config = dict(
    vocab_size=32768,
    rope_fraction=1.0,
    tie_embeddings='early',
    parallel_block=False,
    init_std_up=0.02,
    lr=0.0179,
    final_lr_fraction=0.0,
    seq_len=1024,
)
Each number is 500 + 40 x the weight over its row's rms, rounded and kept within 0 to 999. Layers, rows and columns count from 0. Numbers have three digits each. The size before them is the row's rms in percent of the matrix's.

# up: layer 6 MLP up, 2560x640, rms 0.295, rows 812-911, columns 128-191
# down: layer 6 MLP down (transposed), 2560x640, rms 0.221, rows 812-911, columns 128-191
up812 097:445507475517523546509544493502524499412486485489495581526521482499413496488532543515491552477521599453506423466459505511529483465497529434477545540491537456494496488515461500516494510578449577
down812 088:587483573506521499481471606509493512526483495532520478491532516520539539500484427567422513515478494463508428498527548442442525476529542516460518548375507489551471549461581436482467533455436539
up813 098:553492486529479501493455510449432515473433530526569439437416475545400461520501480493435579531535497513512528526446528482555477543498523558539463442461543479431497472501504473536470432467591560
down813 093:510416495512562492477569533493477480483451582471544472460459440475507561481542495513532476514565526502527537473536521504479444532491531500473514494539526519470460479548472502520513478518514471
up814 097:507521440564507492573509496479460527535541446541416493470468499458499522527505474468452525556532515492494516474505483462550519507418489582543485505463458458507510463472568452541503512576473523
down814 100:524534541491491499531466470459543509454458533460571483454413494569483501437488468523457490465481436566553558519506499502481482496396470509535503452538489491450582581528449502496497512470537482
up815 102:533513454445535495504489482525458492450462427516588486474492464521566545509501532526524472563501504499437524468422487483464516505533525461508584527552476402457528531507493398489462476494546537
down815 106:467531477407428475504536537577487467451572459551514450448414481547523594494512460509487558578514532493513481519519443517445436522544445456539561497511509479514542454567523448503454499504522539
up816 109:553512479532491452538470454568575506430506511580512465506484419505575490530473443482532492433501514472515497481556520525584471564545520494494448476503576496495543477469450479515500446361433513
down816 104:548563461566571496514377437512510476494429467607439520573559497451505505539539505546499426520502530489485415499560456493556481496519466551459498517452449511600555517508489474514503526479490522
up817 114:444483478505565494527498484450492543543444471416593497512541460549471526484447519523498480428499557465471421591531462553546470519506571528547506504456481497547517474458552523562566577491480631
down817 106:523476508467492425499483507499524514536495434477556451489452559565589510497504515566478491513544487558457492496545446489530544518481474467442546534495499464497542395548573574539527530528450563
up818 106:525538502468529518474526488403603553453480518527566513436429523545525457496428539481456531512533519492554501524567556517559457572516542461490461506506514445385484472490487503526511483445513472
down818 107:418430460482471534474495565498494565446460511415493478537519499481575499449543570488468478497477498522485583511505440472467517531397385492451520472494476521502456536470449539444450488549446451
up819 096:461443457536492567541445412430558539454585533469483493526521521516454531547554549493527483416550494478487524472521450435536463514483538503472523418522488484528543575469537545449444417421513519
down819 096:542503544460428504488485493514490466429510449557490554501513572502535529517496568459405509534489513483547518527559494540476558544518522511527552513478540422467495508459484452453446476500474535
up820 092:556552564432548531596473486513517521445462500594483438537494482462529527454543413508479436490535470523540478559440432455517511542448476489429501467402534488445525523421584536507502420456523441
down820 099:426481488472520402407545500436529493473513482448474492484527491556526452441543566428526500497419483481560589505521535566493414488455530555490532469555455534588438535550534469511481465469469569
up821 101:523467437492497481457442569447572476479512469494487582590471470525449510497454490500477557514474477478494569453518503547455508504517481483561496554476450580534462433477458527482507473521535496
down821 095:492480529573568517417540534440513427510489538471508555511425412514502484493522536473479532516549494440446497535512469527460514509430555446505507477500477529591476487546486528451558433475519439
up822 092:520515469482481508499536550500593500543499512552552514474484602530438518496459479489436568495423542498486493480460539523514507485472524459553521489512445462507570477513541551484459451533486535
down822 091:483469576469459453489547487517521504531493470527491475482455486523491503513486522497481482503507478459530466494504521521556495442491518510389495489528461483496435508470473528478469433463477515
up823 109:566475529496558477465497573535492538530452440478480496541481524587525509533484553550543495517482524541509474476520467454485566486461476554423516529551513573477502534480438435437448486494462483
down823 100:506481517506516541453460456443427532543446511516605491481517477506502431534560500524515513503518509512461427476550428586518578519455551502468465561538451501503489490454434568484481479509509484
up824 096:473444415455469474551588571550546536545471520459439510519482540487502419477524553504557504487465493577549474416468539578477534494523494582505514518488544466470543461453529486574447545438572466
down824 089:581491465465543499478475536495443503502432556475559518497456470532516552574522510520473577524463466523511512488516476519536499497473517427479511549447595504508464503497480507456529521449526497
up825 113:509537489498428567492458537543436580540486475498474525578488493497447414466494414502451482483474546571548513526499459497518416460417507443525546578496511462563475505509378456486431506491502473
down825 102:498463491496590494510446545530411521459521473452500496515468513517459449460438480522458473546562521618481522474463408536566498552481537472541497450484550492468506464462453555541539483530547528
up826 104:495543547528494486479550423523508485448451589439518448501457503575497544491501472434494564478558492451478515493482504522531486475438604470521447455465595490494478493452508473611533507482545474
down826 098:513526418525536486472547530504470515485493520598446458451494444498427464515348566522403463591572497533474462486457468504504470516519518483494463439502494512471458413448497462468529476470483482
up827 100:431458563526538526455478464464450504468467505483584488544501518466416476519461499506455457492527541511538514372578458495458523511430486507468446464457513519496534542447448538529444477526571529
down827 096:494535509508435504477475596549393539516484567514465522515496533516490478549434466495538495527511478544554450495536504527515540557463492553480503508499467525529539543489580499508490490578608433
up828 099:554536578512558428496480465463490550443507513587454501404485430480454504470446492443410487444480496544481512494482551575502469527506475447488471499510492473420512452541429485551475458469509518
down828 099:518489483446481501525526509507525576485544503481506501484517459491525489491555451429443478530469407486468432521494538479460428495507522413483479495506480483481498586520438521494457494405469478
up829 089:488498483476533458504464461486522474490489496479540574472586564483460560445515491557528510457547553461518533554540489520514507478400475519460520505497549522476497504468468518439460498524523495
down829 089:506456497547507487530502500456473512504545533467489530514434492537544475546553445532486517496475539482492469439481494490445586446521499528476416450459511476526550504470511521522542583449559536
up830 093:535444494436468479532456507517487579459438465472520431508475476451546505512483560510508533453496564490427477493571484572469455525496501447497416478591473493508464527471511524650540528519485479
down830 096:472521520480563468496572497506490518469463517528473522532511494495518557564520487523503551477471548524477460499505525548475532518465470505473495473455446423466513465566452523464477508555576484
up831 099:480465499557465521523489544539508554539567467508536578466420386440466538474534443531523533469455559518459482409473513548505542502403467501533519444510616537483513497510528502529471477507469422
down831 098:483496519523460500494441524508486464609475522440500538503600512409506475537454416493557547544559483560573462512417483455545471398546430515540484534472508575452507534448462547471502457544547516
up832 105:490494505485440454549499481536531517512513527513520467591455530536494496506549507452437412491540466515514518509515499516505431535491507492555523541486507493523523520498505484548503431549565537
down832 100:495483495567490480503484536519490512536522508431506507526464515501472469479551515467471492488540513505522484462526464545466506580575463549481498468479509442506500590491498459503457506528521483
up833 106:480474474533572538481398556487539507412506518498528460490475592370473495573503519469477477533478474485532495547502535493455411472476489445451560464528481442464510411520531520507482497516387523
down833 109:511525480500486460511420565554513534375548461555541505551464570498572520494503481500454498500498564554545446530498540527485530490489483396442502458503488492490443499509536508470455527475481510
up834 089:368531466490546487472487522482463491493538498440552461519552510457520456528554424535442539540524535485497615503494511522487450550460463546525514468488497439462529466552507470500497569582393452
down834 090:609453466487492572455515533518498479454574475471468482439562506508499518455528451555492530486495477486486513474510460451531426466539496524532483538522498492511554489503503415505470534455507475
up835 102:571557569537483544526469506500575588508533511467451497479463444463552401545543462467489521437571415483456498545470521473479600503490465531477525428550499473508529525538485497523557446606445502
down835 105:452507513472519476508498531538513515487465449552549526525440522488484557532532521492487518522434481532480454472593401502503534494528534489496511450469474465562455489464485467520393458518476535
up836 098:518471528488495463513489471514465471520454510547493453532538546541489506559486530594441483483470542506502488436502545556513499493603492453499461518504468452477517483443475506529472513562512477
down836 101:529562462573458518473443476510493485468456501441512459454458419455476470518471438557456528512510475484497529516543490450492489482440446444404505551514499507498508557531486517393475514486471525
up837 109:447538483422556481541393498505504453383463514488516452489522500446480482534566551455539484464465515547484429546502512543546437518485479528505559485501510495429450468515463543459567508568553504
down837 105:493556529517471559547413502507582513472452483443492444474558510463516446499525527547483470454513443557571469416553478525529528427470430538468472547567487537451581532485487472500497447561517524
up838 090:432579516527575473511517502449545512528492432568536498572511489542476402494528464493540517488488516546519490561453464544410500510498499487486455456507514535489518507468536463494511439544462454
down838 097:529568520479532487498587439460503523444463559470559479441501490553495420481467451502503513558487509514477557455481394461517506560494462394499472449583560526506488437473489495463555507480487482
up839 096:461468517608467561574489481547410542546458505586479488533519401451519517491515598524520499491482516539454461510534487495448534548491484502494500501529457472549505539468503469458510584541471484
down839 095:464522520602526446474429432496494521467534538551434434555540450549529519434506499501473502507531490590478526495514552575492550556455517494507517588477468446503479511493498560513608539548535389
up840 102:537496565488599502544542532474475506492550498554554468550539552450504510482513426488509544583506560538580436502515461509514587484555543473473458444488563445498481502483515556507479535491411493
down840 101:509502525506464558450462582518452498512486528501521455448476505477460495512517422499419442461474473473497555428549536537535512570557495455547481585411419489475485490489498506463477439427520494
up841 094:545522519512512485486544562518491520521573500514514531497481490496503498508493507453521545513431456420500538472465528502478465533507543520486513510502499451500462493412494508472448461573492516
down841 088:539488473460503541463464484433470465501442473514464456523472505442542512531532429460532471473454532469508508499438537548498482543471491471520554578523492583483462483508533472532497501464517508
up842 103:453436466559490502524474498537481532436495468542493526551574453537472492497587521393533503515552528480535511522471505477447513494489490534459463528524439440472425484534507486528535421491526481
down842 107:469464462536459502422442466558529458520501464517496441514591442504476495509569446421509491435527515491418565508479498486548483500569524546474491574588486495509526521470492506430473473472481486
up843 099:528425444474615521519354515514562526517530465520488519508478516448462451445541507497501464551536487449442481503382505476531504522463484511575477547491466555446502554545490480477460547518510472
down843 101:511438543443493516574491506511516520507537513458435515489528534523509528524528466491431461542474489532536478474465500503495511421446480532462535471425460509542486463464524540493405521436489539
up844 098:483495543495573490461561455438453514481445473517509523509507466407514453539455488491450553448579511539487456480485522535470438497502475452470546466480493568487540500421490556539466562498489499
down844 101:516489499543454449497535511493508491584460480513514452473529490438486553458520472578473513575525476567488578548450522493426472490486495498613485488523445576522517446483459527511508485477547458
up845 100:539483564531488540454496553527511498474535515439459552490448513499463479557464469527482534568496475535447462464486550572486485521490417557528530491538451437513455468569473528525440445458484575
down845 101:486437476448435443491473512536536526538427485487576494483485522514458524467501488464528494467469408515451538459483590557515485437474466546436525526484502567470492495549471440477479521445466500
up846 093:493541517490540545512568474463455546443494497525538498483422511479531502435475526502564540478427460535475485532484595443518527493545486522500583513575542551481476425520475452558498531494484512
down846 095:557543534449565503473465503439427507548462517507568511460504568498577506464453483452571559502511528528524467466457536511475489482549481568483518506514474508497549501524535457452545504395519419
up847 103:473525486523458549526504495506505476534530457477464491499512546527507548491502541544520429426495453557543507530567517520460417463432535540532510454492623558545520505490526448452493485527515529
down847 107:472547559482542453536577508523471472509470505548415530523564390485487465476541516491477492549498477537524536519499542486513491514452482474568468425476604537505489476451469572509415465560440488
up848 101:461428545478416463495491494458462476468499501496506571488554433552515431518481472425534585552609495436528463497467522577444547533538508524535465517482474517502435516443541591521471478480488502
down848 098:487512502470487464535541524474550496537469485493438474453566441485471479488438449448524447510453407466459554494464519513436535504469482498510544497485465503488483465503537450486486567553468570
up849 097:516519536583460531489592477500475472576506539499486506519433468513505500480528503533541513463524446515511492482528537519546448478462575559475488532512457559527411454512528431539471469447550596
down849 101:581498491466567454498494508489479497457491507481518540507450552500480488542474389565528489552500475507539544507577460492475566482497477476492525501538510416499469467514520500450509553459488549
up850 104:479473545597596502538510583570433502515470451528498515494508558445454478551549536485507532511518517520454561572532518534532434520435474538478480502491561467557528484471446464499422465496429465
down850 101:556403526463487492514533455499476435544459482543467530505557550502487473445456450544515496519537535512518483507502517438507412520493486443444488503485477460461535489575482484550511442555508533
up851 094:478568541538588471501513474435486508508516515463513551525551500514487512492494504497527563466521548457488584448509490494488462564499415556501501513426513486506449443506437542473469510529540506
down851 089:440425529560477491497499462472509513514529526426495486526443463442461546538496567515512404489504544561576516465540480539480536437497581445555503490493470568524504526505477519481593507507494494
up852 097:495494531496507498475503534549538517457426407516578538508554483562451512519596454459537556476511486451496555503496525519446464513493508497536435488504518533467495467467492535498498540486496499
down852 096:502524445429548517473498524451467458536567443555447450406520577450499524539448449563562461529535472474548428386475465511461532464526527452521432514526543469450497462421457432494579554477542510
up853 104:464549465468477462550531460524463467498485467569496486498491431488542396398520494456541528490526478440518524515502493525492495511463445464469464563439555581506498487510507524585475513459467491
down853 102:595477441472498514429558464538539516459488508527496449506519484416475455499533482466461478464426534485441513493492485456572482508463538463491467462492429595556539507440522487544454500522507476
up854 091:562473450477438474453559486479486498488466497484441500545539461492494471517466503472456517462540497475542407481445469519486503457478513464474456448510497500540468511502471492553504582499486528
down854 096:531547638455489502533462504491457447511501545556522481531462501486500538510473508522523510449506495501477548490568494435466474486501531468458549553510520528512525486565476474481493628528574460
up855 107:493415490443525481459457574497466502497475576565544523474508550451454488571503537457522490511485491498502464490518548533439462435473537519543510524519524469508600503532582555460454512568520515
down855 106:429500528513540483467537539423511495497437537485478420479476469510547420525486429454476512508511522509517525503455487482471488499408502471481497496441484502498543434547537496480483485492530445
up856 115:460457490468484456446436435447503502436515524519544531547542485547551514501577508491537575499515526473489439523536503525468498465509495495452532409462519484465524516445481489527528538457478444
down856 112:463566423517505483409456512443534438549484537473507469499531474462484536566583466507514543551481487522455483528464514556573512456495463475434550466498516487528492526476507532450428476439528468
up857 100:504467518506476481521497503445437516468493502439456540492507530515500462485561555566481500520525503490485494494542505433493536448512397478538466557580502515514495562496553511531521527543496479
down857 099:510462505479497521498569481467476545534458436448433511572499476515547476484458498489439493519373516540493473457576474550549513530443514419526490499506459482507604502509440490479521545488566504
up858 096:553528535493581530635550513589509515420486459490524570513505492557501536510565441475495529524456479524608514473538514518539512534511462523531452500547552506472509505457493567545509483536491422
down858 094:502458482484492540494476432541469466437530532484494446528547540472494509473525472467547486454565523561521519587517491555487526460512472473472598521466488493486440527478562482435539541561533603
up859 100:487464483536533527548456499478563488529519550437503503531506483519479486446484479502491441511562475551528421506479504548481476578499495525457582429477484441530495519471567512495466518508536500
down859 100:475500530464539453563510572509423489509547460468506484500480586564513463562547458443482431441521453472450540469501455484457465471474517540488535544507495471517554523503577513483560508422524455
up860 100:455603447493504483559460540508513504526561473490520513496419513507470544530436533438564572452522417503517500562488596523579457514522531499516529485537433532562488503502510468481529509521449511
down860 096:452521542536488493526432481463444510523554509537555566485475550542534518531471468553512465488483549514539478458473534448526428545462499533516536477554537445487515533451492458394489495453455503
up861 096:518513509504561428520448501426522529558483526488476504481531556493451497481536534485501580482569529375423524434513509509562513512527517427476447536462438440502519526466472488462515473509559504
down861 101:532518511496556582458472540479462460607512522584426461550505520546474534499450426579509523484527475474584522547527456508488511478500468503442529477487533445506462459505504520454482465475504537
up862 104:542453484394501535521503542485511586514355574484505536568462485455514480445500424506555494574551540550484547458468510492529533433524501544449460507509538487500529483506441484465466522445477479
down862 102:540504472547427578446507553496446494497475473488487443393494486517494508496506465516488491547467498496437511446500519505550540476469501509534525477404449479489514465515462549520532531480454505
up863 097:553492539584465511567473535498482505569520572530482525561529593549524528515436529525543491527495501492573536461543511549468525473466462499496450488498497517524477497461569537469379572520443446
down863 100:588512436458517503547475530475552559458482528463542495540511503474508529550547467486520465526467547565516549499550495476530540512491515435554469445407503435545487508508439474484556546491542524
up864 103:525502446542539507578535480513529496523501509607497519541529465532536441484508440447491454495502512455533532495479513491557549473532484487531482471551557493511489535472545503470549443546501558
down864 101:474548479517497548499495534442426574465484546459472443493570512478504442503467578488473468505522519544568535553499427488492459460471524461471451505477530483482493474478508534483585464520468489
up865 107:442518544526503412539477468504522455531533507546495446486535521445516540435556467445527487511578485529465479570480445509436429465552513443497504514461525457467429524482458438458465529514506531
down865 106:506398554460492440489440464519468473532464482498488507449441476492499497492549434504575506473510434543521486523541481500478468460555461572483511583514459502481553500469550478505490493525525485
up866 107:543565488498527527463478508469554425471471448509540403512520514457469514490463452451481516531493542577564510457508504536415581491493499498473467506521499502550564487517571541483521434486499444
down866 107:479509516510532535471534500532512565497457474455559524564494454462503577538488540552500404452486566548563490473475580478481473430444454468509508493451471515532472539495549463503501490449447471
up867 091:493577569532490488459457468546523455542499511484530473522542476604514463497448468497452530574522483480498550497513535523513523494519540482471464547509540459543481529539549486506527470488490519
down867 104:424521510540587488534529536487487461559483542510489477546541482463520514521420556560423486441501572429597460495435536450527511486506441497520505505579473528476471473496427527498480548555500484
up868 096:412440487512469537450448449523545563458499491482522486471498474521508507493534557428499473439581512540458515530563472540527477505469441476499568502471485472438509526503432515484504442524426538
down868 095:454521455509518467462480478539509557474499492469538578441554509566498488477501514511483567524479533546523457506513510500463535462462416505454479520506430477472483555558475416492468450532451532
up869 098:536475460536564564485540529533529507518464546460465551524499503471498477500425472404459546493497494518453546520554546496575523577614433524559485490535554521524460483484470505501521500566450521
down869 103:498535445560494489547526516513469550514539553526491479503570493570508551482534517481512503622528521480444499513484439511536546507448577532490440429503501478522461571459436482519545449602472507
up870 099:532491397539540505555480496547430508548492525513517554465497519544520479479489553462454509539559522472537529491501504515459522461554519493487489520486532504513481514501494412524517514515491495
down870 102:524507484438517526404446494544450480515489523501534492558495494568424444511487452525459538491491517516537457448594524565531463444520512453512513532487502483543510524493469580534514520468546482
up871 110:584514568437553539485502508532502489515542443512501520544477485474548583532557532497494515469496515559494367588493398485472540501544568538494485506446460480501576533474541490468475519511465478
down871 104:514501522387460509472480523481508532415459476486526453526436493549449519472486491515508525534503512496539503512488460539431456571492550470514611479520534498512486510581516529461484503456501595
up872 098:489471488426535506576512519543525378528551501485495535551504511505480514485453429503553559486480442581452503468487544515551492533488467505514561518485501521490628491520458464547512464487535487
down872 096:482479549476435511459523598480486474461505506538564460535532453573476496548453552516509515453618551506522530436525480540471460532508504496535504566519501524505546443435468485539494513535423490
up873 108:477500530548523558518423469442444449500533512534484569516540431494517419499481530443487440496470500459514464469487498553503474531461449559512521476417533438475483487499453548432498546597472531
down873 104:610428495505448488519493489514517514510449379490532515529535533481552436492501598529474508547451441459475475469468507573487446539446494495506516525476571505538511512411377543424526520534546489
up874 101:532472454486531494424508543533547495504591553511445579486443434494546546494536438486519451482513451586524464446482445483471531541407517546496500433438453515513441504509517561498482518484540488
down874 101:537551533480533537464536526495529503466442488487489559505494573393548515498461475553504570558456460515565437440488452514475478507521492446503481482471470463499438535478481540562465567563482541
up875 097:424515477469482555507418532482508441485532490484522494481496522526510491612529497495578493536536515539518384549558514509584483485502462490465503480511598530517455548533496453468478551525529531
down875 098:537546519537525551552481486552465492539437507549493560443534472433495475525476505512515490452520407554448552469463567552527455482486521501487492581498414560472521514465528487490499448465530521
up876 108:528516485593559474490474506459525437441510541521403469496472448510537453517508468497507466459470520450519483531529513513560508536432496517464561513434559495402502443456560563445526490540396510
down876 111:456524494460558444463542443521515527503480500477476504526483601503552490469477481493485513457463505453533490437489535460548478551509566443444470487543486452500466551539562515385510569518424528
up877 098:449489506519488441519489510463552568514563528487544522471619463499473467492515500535494509496521540534519446499540444584471433493459444591538502543433448518542454576519460477498496541519403555
down877 096:550440434495466527522524434496629470479509509487485509508483498488545516517588510529523545546532489449536479515515529544493488515449497511495477516502452469453525465540538542509563495543481512
up878 100:522526547524536521479625449496559484510560502516483505538455488521487490498487488530474464446463503466498441498537488506477527544456501550523475474511513448545512399506488494457494481526540505
down878 101:466441524501515584486512555488582447492546601518552522484452477455448465430515474452507482499515391463557550445456482566511415534450427534512461500490472547484469507512462480523555453511508509
up879 102:516531495529527395487499444508518527546413534556601495561504465491484573504507487463550401581470443537443456490473593492472467526544507512455487458518580455534532516433602484549533445492479542
down879 097:495476431598520496468535521519456493506495537564483509473514529467495559510459458525548548533449513633477447514527489507472437498485451507555469447428564525399538492533480477495456510489506530
up880 103:542513425486447461502487509546519500464506508522415521505553508534457452501493550485487508442474467540480431542526525478489519538481473471533467540416542538482458514530546541570477427520514478
down880 104:571506465525507441473508508452487488507488513512504461529451501566492505464564602508475462517532533455601473420574481472513467441464506452483543544519524516479489527496443418534468506490555541
up881 103:535462538522478534536537528441493417519511578527549536461575487535447536479447502575514462545453561464509422533522491462555456515536540488402521488492484496493492475389520497558561474425507568
down881 104:555472501413492516507505500504546579451479511498450510518485584443511545477535552537480478460536483468500549523413520456515513527502509491441519534513473480464450534496446523512529450504489471
up882 100:473491468425544519508430526472535541462529532524482601462470477437614503597510505488545539480614485547522507543497575486541530494478541539437516500456511500533542462494449502445538476455559578
down882 101:450546483535528519473486520492523500497480508561492486514496496462406515562479568533510563492535459523503486495585499479511502456611445503497535449424487463517548460473490453459477497476463500
up883 103:568527537452545504487547484583468468503517499544567543505524477533467451487533562551520451495454495486515537491495466478561472534530501518522539485474528529502546545496519510398445519495427484
down883 101:504510520520475468479490503541434463536517493487583533529566486496517503451567531518488491526523528438429481501483486436507501526438529540630538476443487524428506418453479450417594509474492435
up884 098:439514437482494527531549522509512491503519492525507521533470521582527561514521472492537480459506512502527448490478482523531533503530527533539503478488463511472405509541539524551501495533452521
down884 101:522491508488510574469464432485505505463512481475464502466467561463497454522564446504490493519562501560499518558453559478539485478424450494519526523484480481530494553458495489503536474443508537
up885 097:450479591510477461445473561496485431552429483532476484513503511479492519605501387527538394482533493443497529466387459540525535452454580514518540500469442438508515483478454463462519509547531514
down885 096:495434557541529520570442500520479491421516500531573561477487498559506565513446425560489471465490469470533508454453479495405493523394529561494515543543483485492496460486473566474544468496454491
up886 091:521554482516527509547508478536485450474452444508496578512426439520489477508553507508490529545492444467622485582527412497528530466501527564497546495538490425537505495488541515458464520500539569
down886 095:501494529479503532508489494507512556520517544470498455513541552547534439527442509458522486539534477509522472524484457535521545545511510488406476475527493443485458471524459524466438521497522458
up887 096:473495571465491462444427443532492507554517491468492489550474523522520475452524484518541543463356464525453533506550519552514586519556490502533541477513536452512441493523560510490539491510437549
down887 100:523612503507497485473514491548477415596433426460526456528518507511544553465536460589491491453418540481504561436439466462487509479430468515517494492509517517514487479558489485479539504528522529
up888 101:519555503539469518447464439489436482573564513442484498465466524484379385521418520509501544494514508527527562464549515527482482448568458443463456487503538521550496515479558501427438511475518501
down888 101:505511471554440502489553482527534501499508407457555415440509537520519579472421468514499494466504532536510512483588486577434506466424511481517520461474486438586488457540497425563543438420497562
up889 097:525428567497557414453488459469469505441474518548526437495579477460506511485529522495607420563398489494491489485400524446448527449571548490510491446432568525498504520514532452526506479533461549
down889 095:514464552450475477502519486446536504504506567534508482471496490574528449513457485559496459510497465486554506440524499481474546507505470518546555501558562531457532461528462499458541495513530533
up890 101:560444498559473454500445480576500574499538447527440444488587483443497540521512412501486430472466477524503535517566509531442516577462478530525569470447518488570482456484550469536485536530513532
down890 102:459468469401483530477483571532545516497419512424444505465494473487459495471533516493504500482489509557505519496432473480454457553516471427541487474509494509503551503543518489472525457498500528
up891 100:459567544499527550537537506467507628508554483517525447499479446503503563440504519538530531454426510481544541537575573482484497473481565480542498614581550520490545423511534437502464484529418498
down891 094:513561475526532521500538539465500502473483507513525504476573436479532541495517557487490474540513487531526555516538475502510551482509559499563510490441578539458543497516473495515537418555538531
up892 099:461497487446450510525544525596533466394454477535545443470534544538447496493502465483411487488452508430525556480462467550537488470540493470558546570468499509514485470466418510494505489483541499
down892 098:545560483498569554416491511472463501523461521579487529546496501459563562472479490587521488538546536513447492504479509514516517504551477495513470548466493584482491572474521475463477522504546440
up893 099:503489458591503537531530463543466571409512456519482506475505450480506468519471524530455486469459531537571552445532567505516557517471478530506558561530513548507487565471522486534473483513577514
down893 099:565477500564553510549480454503519487543474436486527514457521483454517482512488465471476520504520489539500500463494527508517524490451525484528463473604453543526486552604529511493537544577532489
up894 105:449463520477529462499525507492500536487431576498504418485481456462485545461455459491498517510519479495491531475494482522513431473499513550455493485528474533573499514450467477442461482460525484
down894 103:484487432480507454587489512485510478508531397496386464440475492542499502505477511528528492572452484532470525429468480517560503476502519576543462458467443476538494504480541505441442507521524477
up895 097:491476580446493509582578518618481458441463583488496526449421594510459475451437477518464594487474457553489533565504517517508508466513491487557554496526474526432539579528492536524527482548538564
down895 094:564545487555490478505432524489553566474517460541528480515512530482553499503549553499423512526451474512494529542413495429472504489485516457487568497514529484549504439515527601515529457498541458
up896 096:530485539500516468556519471545445542482492490490559447508508534502495514462517482496529600443546434491508568513534505448508517489504514471490536548515546479530503490504555504482502517486518489
down896 103:384505543545501426481446478462492512518531531563459595487513500490538558503508498472487488524558523492440460538535510549586462484495490480446450536514518558531523497564512409497549439455475565
up897 094:505488512599495510492457423466431490475543462453503542535569561493447487463583461512472521539512394467423510521509496521477414481507462498573462503470568519523528539496502528485463545486523518
down897 098:520546539525549481483553511471470452492556458541559497434568526440500520494537503489502457550446428476437510498486472524533519471526514460589464519496469499509497475466515469522447487556509488
up898 095:398514453502582485506499521410505498504501504568503526514456536539525460431447448476496520508527522467505549515426540481506544504506511443499572501446499466474476570526394500447490538465517426
down898 090:513467513485467502524485459487487467504560463523527509487547442485516462490530514489506488514454503477487483431538468490522488534502506525521480546565477490512471530479502480545635494499528466
up899 098:471500488446511442461487515489518482534548525569469450509498501484557487509472572578504475526461463484507532497570542515526473516432593561513489491509626542505463484487470555446470532525496498
down899 099:512432484481488586502580505494513526527581517463447465567523454470511495522498555463528474471411514524480580571472502454499516493571478452515511497522517552499536487604485422471533436444464502
up900 110:434497451484480485505440475479511473509492483510432557456492488469518516475515538424464424496559474459443476532521391556419520486534467511466519470443539473484509530516602420540454441521517602
down900 109:521558607526461552554461427548466488463472464557445504449485510414481525465476545475494462453554464514481520479507431492472492509540519484495485478420503479554544547596456508436475453460476505
up901 103:482514403515445553477492518469441455581513505490516529480488517409493509424523480529458575547502443434461499559511487491472531524508570551532516535485485495575482472452500538539482585519564504
down901 101:468507454465442485438468444499519565606531503494434467409522517455527486511466549570478479570477495520547500513566466451506515458509491511468509465488446515537490472508513444505476586512501504
up902 103:536531530471495533457562518485496515568577545483492509448523495589497542502470569585417509489551456553602458453432572510430465557539445463459551506480481478491467454442469498572474471486599483
down902 102:505511488487549494559511510475526556460514497523476526549582424503548486519505535501498549531572461572537588494597497531533567498501514545567520493479402514439495521455504439514503494578535498
up903 106:509539452540486470479485472480459475460494471543540548527513487460539583542524483525549537467441448493578564552460510544475432522516489436440502461497433460445517552469532499476486483491494512
down903 106:500503481426577506540451497494565493470451486555484493481539420480604480481491491476509554471584529509446465457499538518539410477465477586470452501491465565478535460508485496516594538470527544
up904 097:513467503503496510478519482398469436477542461500498540436527538488469485557491478540485474500484474508483512532472509596472515541510441538432525536481515535484529532471515472468518570516440455
down904 096:496576486500511498521564421505474539426458566535482522525545463524538510504533467433527514521556462546484490453524492566564505557484529527456529436554495490533526521495458515507440500449509563
up905 091:533557537490453526497503535540498489528440483568541503533457483501468584500410500518484510494533511499456531568514448494501545458487438514485468539491532543509420512498505498425482557478463435
down905 099:530484477524474515457543448549489436464570488532498472450549504492512517535509494480526528493518514525531512465543504510488497521524557501483486471512482555461495498495493499555531615534580458
up906 100:486512490530502526462475531525581585536537376478438441527451498557503461540486461509496540557500417504478455481462572535444506556513489486481566456520503552460515484477527465531512485491554464
down906 102:515450450575568504417560476578519575510506525517483515551484408485423468476503592528507486509460536581506483461499479456504491579561490400534515444478449507520505523474475502484494507493484473
up907 106:545446403573559555514446489458514522540535461490484497473462451548541575489505468530548480521405434567437463514517485515476466452508483478480454524410515507553480501490522458504548460522528508
down907 109:508547420420526464504498483546458517535569441499494518523558500445520589510465454490528464485483468516474502443485562559485545437498485494495473480488477512485538485522473482477617461545523471
up908 111:485479534487492549478478508526458469545446467482547430550459491475448490491513539473469460548521498531528420420465471542445438553465519508469444512492412554464468564502473457518524546484487494
down908 106:551548499437503526488514447525474406531433461495480487450449507522486516427490457500513461521462504455572485477486512531449423475462493447444436417499483510472484478499492556494449502551436497
up909 105:538565475380457498504511480481492505519530456584467507497487578402502508450528511484546524536508477556552479462527499527485468506451474484509432585502583466494458533509501520563594495539524432
down909 105:500521520491592552462472515513381534480522461554426520581476517462482481465566519485423613507575507432498533531519551525522491526498549443543500412541529433546535535512533587476514544527467512
up910 099:567519512486495435526527544404477479499486579439463562544485464464432561507481441577521517473500460513473537466509573473488519453428537484456497569559503491522559500456421509558483435532500514
down910 099:484490450471485523491468532478447491509456492524442529515566397459466565565486446452452499505488529529441462467488541478548490539425490472511499497507466543493530464470503454555504507537495511
up911 106:471486463548510541525542528489581487507478455502510436470545441443511472504474467534511600449510531481568511471505504490478514522553500543516461486515509526495438512483501483475484494474521499
down911 104:494512482536462538579497572449617489509452483482500569488475508565517406527472454465486504479511516516501481402496446513528482561501481499571481516489421542545543479536519544561541455462501501